Each number is 500 + 40 x the weight over its row's rms, rounded and kept within 0 to 999. Layers, rows and columns count from 0. Numbers have three digits each. The size before them is the row's rms in percent of the matrix's.

# q: layer 9 attention query, 64x96, rms 0.167, rows 0-63, columns 0-47
# k: layer 9 attention key, 32x96, rms 0.167, rows 0-31, columns 0-47
# v: layer 9 attention value, 32x96, rms 0.198, rows 0-7, columns 0-47
# o: layer 9 attention output (transposed), 64x96, rms 0.187, rows 0-7,32-39, columns 0-47
q0 111:471491546523487495508486512491494496468499555456467443512540449456483522535408518474507480497490521506545559475523513509476514485511566490385558
q32 055:525559476499558471515542588473506463483481492463481458610552481499429493508470475479558539530440528614504451482560520512473508539511522456511508
k0 064:543484462479493499500467486476485507478466455469513543471519429567547562517574511478364461473535512511507485507492548492516448520540501460513431
q1 107:499522505470518449458493535542425511461462404587533516440495491530464514513477476514535524541550506454474533450474545398587507533506489523512492
q33 071:514456484508480421505477483491463498550526556471464534454465534475482503520518526553469463514545421401504538484475566503560496531527442526553553
k1 080:510485545513483487443507495500505530472452552578540440494468521545435494474420412500552535543471505550534537531504466519463539446542451523589494
q2 090:443482440490474515593428517558567540456497435515494460472541557502499570495558548483397517498560518546458463484462498495525507454484449527500458
q34 082:529443507521532542547476522490496523488501566444473587438541562522496561477498489472466473399559495488416549453488492481536539528508487480517519
k2 082:484524568475454526491482507497501457494413490491488544447458463492472452506560432511481501536450530478499523456541557592500537513424527489549545
q3 089:455545593487550512544518528475509509460513556501459432489496516541443450606500454547530527437488508525464450536545525397531516493452465503431490
q35 088:483525470520521531479488516490468491494477484487483441528472510574591515473450515545508549497394493515458482465542499470552558498522527555542463
k3 081:494582457475537454453498499533515521555545538569445507519515464511491497465502513550499467481510545523524530498480520574498490402469465547511454
q4 102:491446458480476487462478576422480507479509567494513451512480470486520452541492475416496414462473495554476531522459475552492524510453546590446456
q36 089:488476555587519441550507499545471463483515447610521465474576405517489506531534481448439454398481547513406457452450475450470512542522517467574505
k4 086:516456430515464548528511496536435473470512395605485416487580500451525451526491526475535461491543475465527583451511473443475508502515509486483496
q5 105:558519486430517505477485507523495486543442471495501426507514563438485510503528561505487422536523557520526543544480540473491542405459547572407511
q37 091:448505513511462460519495467495468531540553482571408454453608499527454482502532569476456478463556543517494500380514532475492518523485486428465491
k5 116:453480527456472487504543499513479527487505411438488485495519491454480518555527534533520561452441511488442449511564495469474495631491485411459557
q6 103:546472526464537452485466445533499494498441503490493526433456596497536519451567538552472526544556501482490469526516469418526504495581494506451485
q38 105:501492492492522439475466461519500507505469531443505501466414561534553502455424477558546493531527505585480525480444505469466472440467488562450518
k6 103:470463517532509467485550485527501501579422528550462497443507496470502457507496464547492522523558517486548501420526434482531500473508494477460465
q7 108:472497502524552455514438485527521473482481521425486498552460559566516439453472522500569490483530492510545564486494506479536468555489504488562474
q39 090:433480505491541454486492446473518438548479501485476493504533540548532470530557511515485490457521473476497463509542482515557507547488536523453482
k7 108:520527506551519533545497429488501469456587407535492491452492536520510458552477420581549539552533525449539483522494490489453484556411456541477503
q8 116:448474529457513461475499522460487503519458511471491476553488576471456521515522400435512452497482574557506538504511524463445494534432519576525512
q40 092:493474492435498549512575427483463446550453520434532530527468519450474504496481500502509458559622477452530512492514454501422472511508524530537586
k8 105:541443509475558497467431527508518503505472464506423487527482478546518440472519376523436520517562529568499502557465535514471473561543494549477544
q9 110:535519483484476498556443546518530565456511479499470477446500539543466498499482466508497584494420558522527482467524511430534515464550429515448394
q41 095:525471488499506550439539450502523609526533420457483434527462545493541485491463606522541511497472501554506498574485480547536478475524523466461516
k9 107:446524443510489472480473533553542483465458414445550542515499569477545478423465508470495463535584483521496495510546522516517546424470533608525491
q10 124:509484511553480459494579448502532496466499525539564490492490536507457539508436453477504430394562530580499497539473476487440474518439490557462467
q42 092:525451532553511571504453533460475443498527558500535434480502537529588492486530496503521494468458509538495518487473457470537561418465491523509450
k10 108:586448607499454475540527505491498501517501459546506499423472548513482478501497449537460494500445492429458471495473534464479482465572491498453434
q11 117:529444502500502606535535497507482461475494471514488465430509518573585516485503489520510498501485439484507397591428504573508496519509427441542554
q43 095:456503513461484535514535399470497430450547522466478513483574510491513452426538496521501524440501476513490433474570481501440501518475428455550491
k11 096:489522466420524488492465473493538500552517558454548486471551522430412474474530458471485552526427468526521453499466452476498558509557503538472494
q12 118:495489551490521499510496508536488506458453498495553471578444448456491545434520497472490570500481499460516509473517565531527584455558511523590484
q44 092:540512501466507497534458555526554542493480484477518489517468533479542568472417498502517530520480471470542481487513513517476520442409486538469539
k12 115:538505481466541466498497537512556605584454472527501586551515509531491523510515498510544510564500557541511543465537546517440479440543487505547537
q13 111:598524466549551508560555486490541521540510434497513561507566540475524531539473500499474499551436458481458422498546474479539533468438527510451565
q45 099:536505513477534471541499570470527488553478457566478550508444468473431458559472437501440451446455567555433490567556461490521558474444558501561527
k13 109:475448539507541455545438492417475433519538539501515487516555540440561546585485545513405528514437484535576506432537520495536508510484495442545460
q14 111:484546505514548506500445502451561582507507512511503469536571523450513524497495454470593483501486517555519504474516505472583474526493521430402480
q46 087:419513452438526454500468415452500487451545438537497492446540474548495512451525481509496490510474573457459562463508486469488498468509495476480407
k14 109:545497480582486552521506432542445501496519454492515460497443563449495488380472558481542516439507466519470504490527544488483484522538519481508464
q15 111:431470455514499516558457575499533485480498450500490450437617509438514385577441478454573504516494518555569509464504450562520476519513475485492493
q47 100:520515475483526472503496529573462483580440553530570430490496491425434500538504579461500436493521480472490525490458453461522499477610504510471471
k15 107:524530449535541526461594526423454488509448514484541465440513545535494499582563496514522524505478473475516523495480508439435552501540567496477468
q16 133:513440506518489545488447545455525494493500545547490428550508548462420487535428499528485507555476522567458484492508544609475511436467566561469572
q48 061:529467468515558464511475556453470471507525498502518564497476513508525524515459412530454511549485522468502586452500469547497543530538577542527583
k16 079:486467508581474522503540613485473453393529508577505472525442442577509453449456460498537457502480497473445380513503478517500520511512467555502537
q17 093:508495490480474512476475431562534520489451486573516555494499458473550433510613495541473530566560521467531486487531437521490463487545528454502480
q49 080:487510583457555527538563459535478528461480465487509530511508525516550478504566540476564532500513513474517515523424551527522513486455493517453479
k17 081:462570465550546493501503434551510468552545456524500427514501576419485551539485495504561549540474463462575561501471451457490481476477491490498464
q18 110:534492471476485505494592442526487450537515444458597503503484517528491519523559555504514497518565486465507544492462446485545480542549456477535483
q50 092:535542530422435502467538428498509486533476494529493506475412454518496461483467535505513546516508517429513575555387536563511500445466480544493475
k18 082:524500536457555449571492458513579573559471504500522511497513504409496507442516507462542524494546534526529484518473557495461515580514492558479509
q19 092:502536463482535454445469489469547515471456482533475539528480501476568515507539485518479585496493554465506512579594411420542536539538460454451487
q51 100:516475580478515501466559415470464471484480531580490572451523481578532473529504544518485552522589542480586534446447493510502524478452496483429509
k19 091:530480494465475511534465488525508453503531424500444530485458515513523536530493434470432561506569512422565536486456493520536508483522500501520518
q20 098:524500520518556555554491452497511573464473468436491540497533514573512501499533470486462557526586478514513447488538438511435513435549514548439506
q52 086:423537549439566510482465428532498527576498535486494491443542497515474496447474508500515534479523476510502500446499419445478516472502481484468447
k20 105:482522496518562455448542438521540479537450544576534542442470454429542483479480485581540485471518577501513516515504513519481515453523570500552451
q21 093:557472444528559497462588509536462525538488484480447471548494503600512502497525514478439435456456485465456511477532503486520590489449537505479526
q53 117:535572449511489473492512502531433517505460444486553442521451510465449522559491438431524511491518485460463414567489586476485489543510548571557553
k21 092:506442456472479477551533447541471485464437431485548491554516515426463539516493532512408535493525536602571511559436508430459518485500485427491542
q22 081:486527526494556515497505363526570546535462475492460511548466485464497522509509550562542505554534539448539484539552481468506537508464521481561498
q54 078:516528506527558570493590467449461509496480499590537481536452520567461474443496482513506486549561514461511458507494506530471498486487534521483457
k22 127:512551418489502548582451552513498514489468507484484496561545501528525473515573503536514452566460504562442544513519516497485495530458542460485521
q23 106:558498477566483488496494473490539455470476486501579502492480471499547477464566525544499571493450528522458477486552439497494524519554538470484503
q55 088:480508577532470489476496449441509534463410490422477530495513528532617506480458499561555541416565531431455545509572516514531503508518478458524518
k23 096:503558545467421550486496556484533458459468506502509454575514542532486484570489578477519497515470553491527432454558476496484594418451523582518526
q24 111:520453517497452430443523531579477428514413536421567499548485533454478507500539529491554478529492463478491500556472481495569515469469492467520490
q56 093:531490496485466471517519482504474463531444478529608507501421603552522508472536549510536509486525447510509549507530574514470417571491519528453432
k24 110:584544463437505422469572539467502509489529520537446517560488486528456508473457537510447465525498444520490449463443507524396435458589516499549489
q25 114:569511494515489542428502521487490515513493509491515460532526563442467414541504576504508465549503442585514474492512551432471464493444522542475532
q57 096:468520462536517512528540530472498448501485529492488558578528452557522469511476489498514387531478436469512442477512410463513524516438469536549525
k25 103:502523472543548410559431495526532534518471496473477554494519575459551547514432468505503514482518478500497481476484461443496494506506539463436466
q26 109:486559485477553522542526465517548478488530446493516480440432488520551501575479440490490531528513523443506503581535477532508596533458464502558564
q58 102:501451393474522552600482497497420540493494407554451524509517487537534494517466580438505484526503510494486450477452470516565517515519469508478567
k26 103:439471506552452528450517516523541501505485528444465558507484548430507491472566450562507539513523521520522464520541503459453530522485483496538491
q27 111:552455508542501521447543408504556499544549539522489499511526466493512525459519522552458556491550530495521554543491468502559515437466434555476532
q59 101:531545497545448446518510502439532570487462442514495511429474511492479577474552491436465518480605549445525573506494482474580518443544572534503526
k27 102:466546520451472568502495425592567486481480505464528545563486502467491524545536533385475544542479499492538511493529496499530405443514393488503463
q28 110:544544463534501549504485526541419498475516487549456486500520557592510507526527546494511445434471517483490505487436549454531572456496483485467525
q60 088:479472451464459431480517519550452483548484490448514524395561529563465463556456513478538460394471521529493483492441541461522449526508563551498472
k28 104:474465544447463476547474459465453416485457499563528532497569541480454519512451488537504454505428530484440468509437463477447515442495489513459553
q29 119:574458531545476553518487472505482516434452472497517468480508502472522537459559542475555482465480484477472578476492530458415527489513481557451490
q61 091:516426512467522533499443484423490484501517512561491502550526453504437557479501503458469544511488500494436479472482466566470490578499474531462485
k29 113:516510576464493489471521519480432469577487545544435493550528490488455489489485457449511517494447488518540543440544413439454533507524460528434482
q30 113:477525527488468433522506499511562499578434526518528480500571526557449509528423520487507469500475526505471566450527523452571527519477460540486471
q62 100:554579467476498498511497534529513459477540400498460500498547565551479527535478546529523504522474491515511500451492431445500489480499514419537455
k30 108:508446510517555442495470493502530528462445453562519529522497487511508419536488508488499515507488406521547503424525464478550564495511427507536498
q31 103:513467475551479463562557498516498494463478432510484479525504535553528561436524533483581456516534468518443455538506487506532461516537501449464548
q63 108:539523486459536526533508418520488494522493509542463519515461450511547499463425537513560460497454433501437547524422528476603548546475500495490476
k31 099:523544474530460524490486465474548478449530457554519519455525449510444515470413537546514509484452536518514524514536513457556491436558532435543497
v0 098:469444505507531524549449468537580491500463500571530434503543480517428443517518543496545529449492495523492392441490477516494486486525536458558473
o0 104:457455488497467506477529541561453507503479499495433484530485447452474458474546429529449432509509522471416555464519469481444509467509531502481572
o32 094:487539528446495554495490449469604475529530476444537535552453445507477492524494517464532551497484532511542439500507509599525504520548536483495500
v1 096:478494497528545554478509522506490535454465485482518483448516492490480547467482579546528472527546489512542512487522443498420525533432522506517420
o1 081:509478507447464551412477550582525447530471458417521487477568570482453549509444565552474555522427444485555550481526478493494471541474464454452496
o33 107:501530521443525507532471510474488525525456557525518508453513462495446427480457490405491456475480508462491498542475552498383526521531480489497483
v2 102:521489498505437534520458528561524494473519523506517565449482546486502393513449492465512501467495509474495497517423498535479492540428490515480530
o2 098:571459514539500454479497505477510534462522533502547513436480527526446498441507451473480534473491425466473564490512486480526416521556495442508500
o34 113:482487515479455504515535531505529434498533464551449492568530492507530474531592490577473425549486568532477446456517465516445529465481533484466456
v3 104:480426530419553472474430491493476478479472440518466501507503480480463608464583509451533509508401505518467500541512533520435524556526488483414500
o3 099:433509465559550536502459466466520458512572557499477531438419450521523509486478483518499480443487531557446585495460519488472556568565525480540516
o35 106:552505439475508433440487594565491520444421489526508469559494504502458475528453536470526472518493457506514417544520422478486432506530523498535435
v4 105:493449534504478479544563515486498468452494521489542608454518446488496471569427482448537521443460435509485501558457524513568504524471455463496529
o4 102:443508491517465397551454536509499517521456452503459496514411470453549507556467480480502449463477444487486507464464454543494501529471500526514431
o36 102:538460564517471552465622502467551509460508542524497529503599486477466422446557614531514489497539506537432465455490520489474467493501471459463478
v5 090:559407490500526451547452472532539490468476494442565485486608451521441439442498430500470494597527487439490473559477449505529449555497473469473523
o5 085:521555384534521538518478512513450421498517438439543489521392454532488509513466506499502433498464478597519528519517467516546497458445564461455514
o37 109:490480503526471551510466542541536540501457504527455491463549486478489428422536489440486562535476522407500548484492508495476523467543540499469478
v6 110:427543412527563558481541490504527512527528535561564485497518533544514452433421428533464506491475543554456510542486532448441489562510491528563436
o6 104:419436496480512546521514524534516450503543492504449485530524485480477522560479569525520543539524520553457510506547482415508488403517504551486507
o38 101:526448458454503476482563473507521511473477550489544540501534524524538539400525475534539552509491516466506456500474511623468530587522534487505469
v7 101:553524545528520525523502493551573513503482499496502423544414487484535506488498493408466510485528490492476483436453591491499482521479494497565516
o7 096:509521530496533507555472497558490489548492525510475535528520545510532555486507548497435504431450475462489546498504555542466498481394427556580563
o39 113:514460480517443545504489507476535475502533487513546529521425453521508466500502541492576498586565556532529493546439530553562465465622481571448545